Weights of a small transformer language model: 9 layers, rotary positions.
Each number is 200 + 40 x the weight over its row's rms, rounded and kept within 0 to 999. Layers, rows and columns count from 0. The size before them is the row's rms in percent of the matrix's.

# layer 5 MLP gate, 256x96, rms 0.149, rows 82-93, columns 0-95
091,179,184,168,178,203,218,211,198,163,167,129,175,191,257,185,190,179,243,205,249,175,235,195,140,211,235,194,110,119,84,113,94,164,187,222,326,202,231,135,221,241,156,199,221,217,222,199,223,229,174,168,264,199,214,185,161,194,265,226,202,164,179,179,214,172,209,184,253,127,232,171,236,213,168,261,217,208,237,167,246,141,163,193,164,176,211,177,175,180,185,176,215,225,213,260,198
100,189,211,201,246,284,237,198,230,221,239,152,167,164,245,257,189,228,145,225,172,218,151,222,207,145,242,177,197,213,198,181,225,148,169,218,182,206,122,160,273,267,169,167,188,241,193,205,192,215,132,227,194,184,150,147,166,137,109,273,159,242,179,247,222,241,113,196,191,214,209,184,126,218,275,191,178,260,220,149,285,216,150,226,208,242,200,240,205,237,134,177,156,168,183,180,180
099,236,256,240,220,180,180,209,257,228,167,230,211,189,279,208,227,209,223,215,198,194,170,178,197,202,197,143,172,123,205,318,173,259,211,188,189,332,236,275,207,213,142,170,201,144,202,163,155,154,166,236,184,186,163,229,206,192,155,224,226,279,211,223,183,158,164,212,236,187,179,187,195,201,195,195,190,227,253,200,169,194,212,191,288,127,247,232,142,206,101,160,239,175,151,245,162
100,158,229,221,196,254,215,220,239,253,212,205,250,198,181,201,188,104,219,179,246,197,196,194,232,216,146,173,232,134,249,200,198,267,244,192,255,215,217,208,127,199,185,253,215,174,184,260,207,228,135,179,159,212,103,141,257,135,186,198,232,191,223,208,224,197,165,211,251,240,193,179,125,194,129,182,166,104,275,196,233,179,154,143,154,235,205,240,220,137,133,212,187,161,250,145,206
098,192,266,235,180,129,100,187,241,208,213,170,158,189,270,186,259,174,178,188,233,217,231,130,235,173,164,238,176,156,234,235,172,201,237,199,163,163,272,229,311,207,184,209,218,250,257,262,203,168,136,206,205,274,287,233,278,171,162,240,194,243,207,178,213,235,204,222,226,159,195,217,156,206,232,123,173,170,212,227,148,142,212,245,219,155,132,165,219,195,212,192,158,209,219,220,212
103,188,245,217,189,144,261,155,188,209,153,107,113,222,229,227,229,191,251,144,195,289,224,232,145,207,123,196,206,175,203,272,228,196,258,227,200,178,185,196,234,230,203,151,179,283,151,230,185,164,274,271,227,172,157,240,159,251,170,168,202,189,195,204,191,203,208,162,234,217,137,204,179,146,160,185,236,261,200,188,239,250,191,187,276,134,287,182,160,222,169,185,240,205,213,192,239
095,258,204,199,161,241,158,209,183,193,206,257,205,137,205,241,203,168,263,210,182,160,227,230,171,162,194,170,153,214,263,217,203,175,180,157,211,222,302,185,202,192,193,202,250,201,194,110,185,154,199,186,246,210,170,178,230,246,244,279,281,139,221,235,238,176,210,332,235,120,186,143,225,295,197,137,276,195,191,219,240,209,212,192,222,149,145,230,207,226,228,167,188,204,191,186,228
107,208,246,226,182,184,209,202,197,224,158,137,177,253,105,263,208,129,230,247,209,179,217,178,171,125,184,164,181,205,184,185,287,185,200,170,163,224,130,240,109,137,145,136,188,221,211,200,261,182,243,190,226,201,195,271,184,190,200,191,229,199,189,156,212,143,217,165,165,188,149,279,182,231,131,228,203,221,167,171,236,259,249,265,225,154,93,229,171,223,225,172,203,206,166,188,246
109,254,211,182,221,192,206,181,234,212,215,178,195,224,201,124,202,215,215,213,210,244,100,185,239,166,178,194,177,116,173,191,207,177,193,167,268,215,187,191,189,173,173,182,211,175,162,154,242,219,137,192,233,291,164,239,211,188,177,175,164,215,146,187,288,223,133,235,236,165,138,288,197,249,209,169,176,133,148,255,315,192,187,208,128,187,202,293,257,165,173,252,195,212,219,187,223
108,192,250,201,199,174,237,188,127,202,169,199,270,198,210,198,159,142,270,129,226,217,174,182,174,187,174,134,224,168,170,225,209,182,159,250,233,122,177,300,184,198,197,204,161,236,268,133,221,189,229,209,231,206,170,164,175,265,190,172,111,139,184,117,199,206,152,214,200,185,253,146,145,180,260,160,182,104,172,169,211,200,157,202,198,237,123,233,232,150,200,238,157,214,169,168,207
103,226,195,248,213,229,226,211,81,163,163,137,153,207,175,210,192,169,189,238,172,218,147,194,220,166,146,228,197,266,232,163,209,138,166,144,170,182,159,195,229,237,191,171,201,174,252,161,231,165,108,232,125,189,228,167,236,165,236,201,198,229,181,166,251,221,166,237,237,264,171,204,219,145,163,280,242,172,255,183,183,221,161,191,160,76,253,162,240,187,180,223,153,187,157,196,154
097,211,251,225,180,154,189,164,215,195,262,222,192,256,231,328,198,151,149,213,76,250,229,236,214,169,154,169,274,177,203,199,169,238,203,313,255,242,241,226,254,214,180,166,215,166,203,213,164,200,225,206,225,226,165,264,195,227,212,135,185,201,230,234,241,223,191,178,231,216,116,207,176,211,260,216,191,149,215,132,206,254,231,198,173,132,185,190,229,186,186,176,160,154,178,243,171
# layer 5 MLP up, 256x96, rms 0.152, rows 82-92, columns 0-95
088,144,165,194,204,246,271,200,190,220,169,194,196,186,153,262,184,146,198,199,198,240,284,242,181,210,187,191,208,186,232,231,272,251,263,224,186,130,263,207,188,150,204,209,270,183,211,172,232,240,196,215,183,182,149,146,203,184,291,288,313,217,128,240,238,199,223,173,211,158,179,139,164,220,144,204,201,206,176,180,272,248,211,246,172,198,218,156,206,173,129,176,166,135,148,211,186
108,160,221,221,183,311,213,218,143,169,207,221,236,175,162,221,249,166,190,199,252,202,243,312,164,113,189,233,247,265,240,160,210,181,213,206,142,240,179,210,214,178,188,176,158,198,137,113,141,162,173,234,197,142,240,168,136,255,184,189,205,183,207,220,199,266,216,217,179,217,131,157,217,201,248,144,162,175,194,186,181,263,202,215,144,233,176,191,161,211,217,202,133,174,253,275,245
097,190,204,204,187,173,210,190,235,194,173,183,217,165,182,170,188,302,190,194,269,138,180,242,262,150,264,209,174,250,192,234,130,138,213,236,199,217,200,185,190,172,183,179,178,159,183,190,264,257,197,178,196,229,229,149,197,259,299,158,228,189,173,227,277,265,297,265,171,259,214,217,152,213,199,257,155,232,180,166,164,195,196,205,199,235,296,277,191,189,250,189,258,144,184,212,185
099,234,186,195,183,207,166,243,138,92,210,170,199,189,234,281,246,206,215,173,151,236,142,173,170,197,189,154,226,204,180,234,222,127,281,209,221,239,152,230,267,131,177,182,203,232,203,217,266,159,210,169,203,268,199,223,190,151,221,191,134,216,189,148,240,160,221,243,240,189,197,264,224,246,256,233,223,287,157,221,211,202,201,93,200,168,169,206,174,151,128,201,221,215,235,229,259
097,182,183,162,283,150,154,203,282,204,210,193,200,211,97,277,189,224,210,201,236,188,245,207,233,183,191,303,171,179,178,193,106,244,233,198,225,255,194,147,247,224,238,186,244,249,261,234,211,177,192,179,193,209,184,183,241,181,181,219,135,240,193,174,209,146,173,143,219,180,246,224,171,217,227,262,119,237,202,199,143,202,176,227,228,213,127,255,251,168,207,171,243,238,179,217,295
105,272,198,228,180,257,213,184,220,212,198,159,156,232,223,271,227,145,239,201,157,167,189,237,212,133,206,192,211,326,190,209,164,255,181,190,199,197,189,204,183,194,193,200,196,203,111,228,213,177,191,278,263,154,155,210,196,208,225,201,274,140,204,226,231,220,131,107,176,162,183,244,309,164,166,180,250,227,210,198,181,183,213,252,273,120,191,215,217,243,184,208,170,207,228,159,265
089,79,234,207,208,219,209,194,191,202,149,209,234,213,176,186,185,236,162,168,205,316,202,239,182,224,194,167,165,179,208,190,259,180,142,167,129,194,154,247,263,183,195,233,233,173,212,285,215,239,199,169,190,229,223,221,193,142,214,202,214,256,231,179,296,184,150,174,163,155,207,169,200,139,195,194,134,183,194,209,136,226,139,203,159,233,152,293,219,213,129,242,153,160,177,136,182
107,216,169,175,140,195,191,186,242,219,183,224,231,300,117,153,170,233,239,235,151,210,128,253,165,185,171,241,163,193,153,145,194,237,164,180,167,237,148,151,166,208,163,122,164,184,177,182,164,228,128,207,257,256,230,197,200,244,175,180,158,220,259,184,124,195,212,181,154,191,217,279,195,215,168,236,204,244,201,183,157,145,234,178,140,158,212,273,247,199,214,109,199,147,178,212,247
097,231,206,181,181,170,170,184,319,247,280,185,161,168,221,264,174,172,166,184,193,169,251,207,210,215,232,223,204,255,167,205,197,262,151,211,198,152,183,181,232,198,211,326,193,253,179,237,228,159,288,162,243,183,228,182,165,248,180,206,247,157,152,198,153,230,115,235,151,232,160,188,187,153,134,140,216,234,206,259,162,259,244,240,229,184,182,185,223,186,221,155,187,217,150,217,151
115,155,179,238,187,245,186,179,115,233,272,248,125,202,272,205,147,210,168,226,208,174,200,208,206,259,150,197,167,262,192,249,157,239,186,206,155,203,213,275,152,136,137,137,190,158,153,190,186,297,202,202,263,205,224,194,176,141,187,175,172,247,176,195,203,151,253,202,183,214,140,162,163,179,242,228,154,226,251,259,173,205,123,258,169,119,197,158,196,178,179,202,206,176,179,171,249
100,269,164,209,126,209,234,232,172,185,276,228,235,193,205,198,233,157,141,227,213,162,267,217,147,152,165,224,240,185,215,179,200,221,183,219,173,195,166,206,238,214,147,145,232,203,201,168,194,248,225,218,192,212,304,220,212,223,215,188,157,263,238,164,141,257,276,275,156,298,154,229,211,214,220,208,188,185,213,213,211,205,284,144,112,206,152,178,160,180,109,197,162,173,217,256,198
# layer 5 MLP down (transposed), 256x96, rms 0.148, rows 82-92, columns 0-95
094,236,251,240,202,224,215,214,236,143,143,149,203,148,234,268,172,183,247,210,229,189,153,230,191,147,180,243,137,137,135,206,173,163,153,136,287,193,228,228,207,171,123,193,152,209,128,175,254,222,262,220,203,220,253,200,161,245,258,158,164,186,193,193,175,156,178,211,236,153,251,165,246,216,199,210,147,200,230,169,133,155,141,233,235,226,250,202,253,143,248,153,163,197,201,218,135
114,231,163,158,186,233,143,179,247,254,152,159,218,158,177,171,197,180,287,196,290,269,211,293,195,130,189,241,228,209,251,232,209,201,234,198,163,207,199,195,220,205,155,262,149,153,211,214,216,147,293,255,169,243,202,165,161,195,179,157,158,203,216,157,197,142,162,209,216,167,259,201,162,259,251,224,193,184,290,249,214,174,205,202,279,189,195,242,211,187,265,236,134,225,179,236,203
099,153,116,198,247,213,179,162,169,113,199,187,229,206,257,144,259,163,240,173,165,143,187,199,268,228,181,233,211,113,256,194,250,241,163,197,203,178,199,163,215,197,186,216,207,240,103,238,164,169,162,210,134,165,194,216,244,137,250,174,163,260,158,211,179,167,181,184,168,211,212,130,140,239,215,170,137,209,181,211,249,188,266,283,202,133,174,184,188,208,235,193,190,112,200,213,169
105,185,156,224,138,243,170,203,161,125,149,136,93,251,217,118,274,292,228,179,167,171,150,251,245,230,167,174,201,266,220,180,185,198,248,180,165,177,171,193,245,219,212,275,182,174,219,139,210,212,228,202,231,196,253,243,131,207,183,234,125,223,208,186,176,201,198,209,196,258,225,225,275,227,245,182,242,118,224,232,167,201,160,222,229,186,190,247,196,186,229,190,275,193,195,234,212
091,236,191,202,202,276,204,139,197,196,205,266,171,243,219,222,255,290,163,172,248,191,250,232,173,220,194,190,226,230,201,118,160,191,245,300,179,212,188,113,185,121,197,224,212,179,176,142,235,209,256,186,157,154,196,219,177,220,174,242,258,202,143,130,237,215,218,186,234,202,207,242,264,172,190,237,235,198,220,144,195,155,201,182,232,175,246,277,166,247,311,247,214,194,234,215,231
112,193,191,215,189,184,264,215,247,164,203,291,126,146,200,187,156,187,188,265,200,175,146,199,152,237,236,264,157,233,218,268,160,243,202,202,257,238,207,225,227,252,254,197,193,153,188,211,200,240,159,195,262,224,174,179,140,191,244,205,213,187,264,210,268,185,146,238,234,183,186,212,204,221,240,180,247,130,251,176,100,205,122,216,171,270,284,187,272,139,182,190,178,185,172,209,190
096,207,202,204,274,187,208,172,166,174,277,137,170,226,249,212,172,238,110,153,237,210,190,230,217,165,213,94,246,175,175,147,183,168,171,218,220,217,237,159,289,197,254,180,207,261,183,213,201,168,76,156,239,194,245,231,234,210,275,169,179,223,172,221,220,230,235,275,220,136,184,255,240,206,178,215,251,207,157,256,195,189,218,205,236,192,237,276,135,207,233,204,167,199,216,224,193
098,141,226,123,153,222,81,236,141,221,227,162,242,170,245,151,164,191,197,176,203,173,225,171,205,264,267,183,191,223,178,195,180,173,204,185,211,115,196,150,155,208,236,232,210,116,226,189,168,169,257,221,177,204,251,206,242,155,182,256,169,180,134,238,208,244,156,187,286,184,181,210,177,224,227,240,197,233,265,220,182,254,166,110,187,199,202,109,225,281,182,217,184,177,208,200,191
093,249,283,225,267,264,171,196,142,222,170,213,221,187,205,185,175,236,263,187,220,237,236,202,221,180,186,209,204,171,130,201,251,219,104,92,232,204,186,202,211,181,225,188,159,204,222,217,179,131,166,172,170,138,251,281,177,244,216,240,215,226,156,225,209,223,142,229,172,225,148,249,211,206,241,285,189,98,206,173,183,212,127,240,174,242,135,192,260,193,151,186,162,180,183,214,220
110,161,252,222,277,212,223,161,151,273,209,175,229,161,195,141,186,146,240,185,242,119,149,199,222,201,227,225,230,163,209,156,239,265,245,247,162,198,192,216,147,198,188,230,274,212,265,191,220,222,190,237,161,255,140,140,189,217,169,207,244,283,172,226,250,184,239,194,188,254,206,285,208,164,225,242,203,191,184,117,253,239,214,207,118,211,268,189,161,245,197,149,173,227,163,156,196
103,143,271,248,236,227,215,161,125,210,164,173,246,203,217,226,177,184,241,217,184,177,260,158,244,232,208,237,249,169,229,187,197,218,178,223,250,140,145,226,183,151,128,250,178,169,170,208,250,155,171,172,176,192,165,220,223,218,207,238,212,131,175,191,202,186,158,275,130,150,232,206,203,182,91,219,183,188,207,188,185,145,249,210,248,264,200,228,158,236,168,313,157,195,115,163,230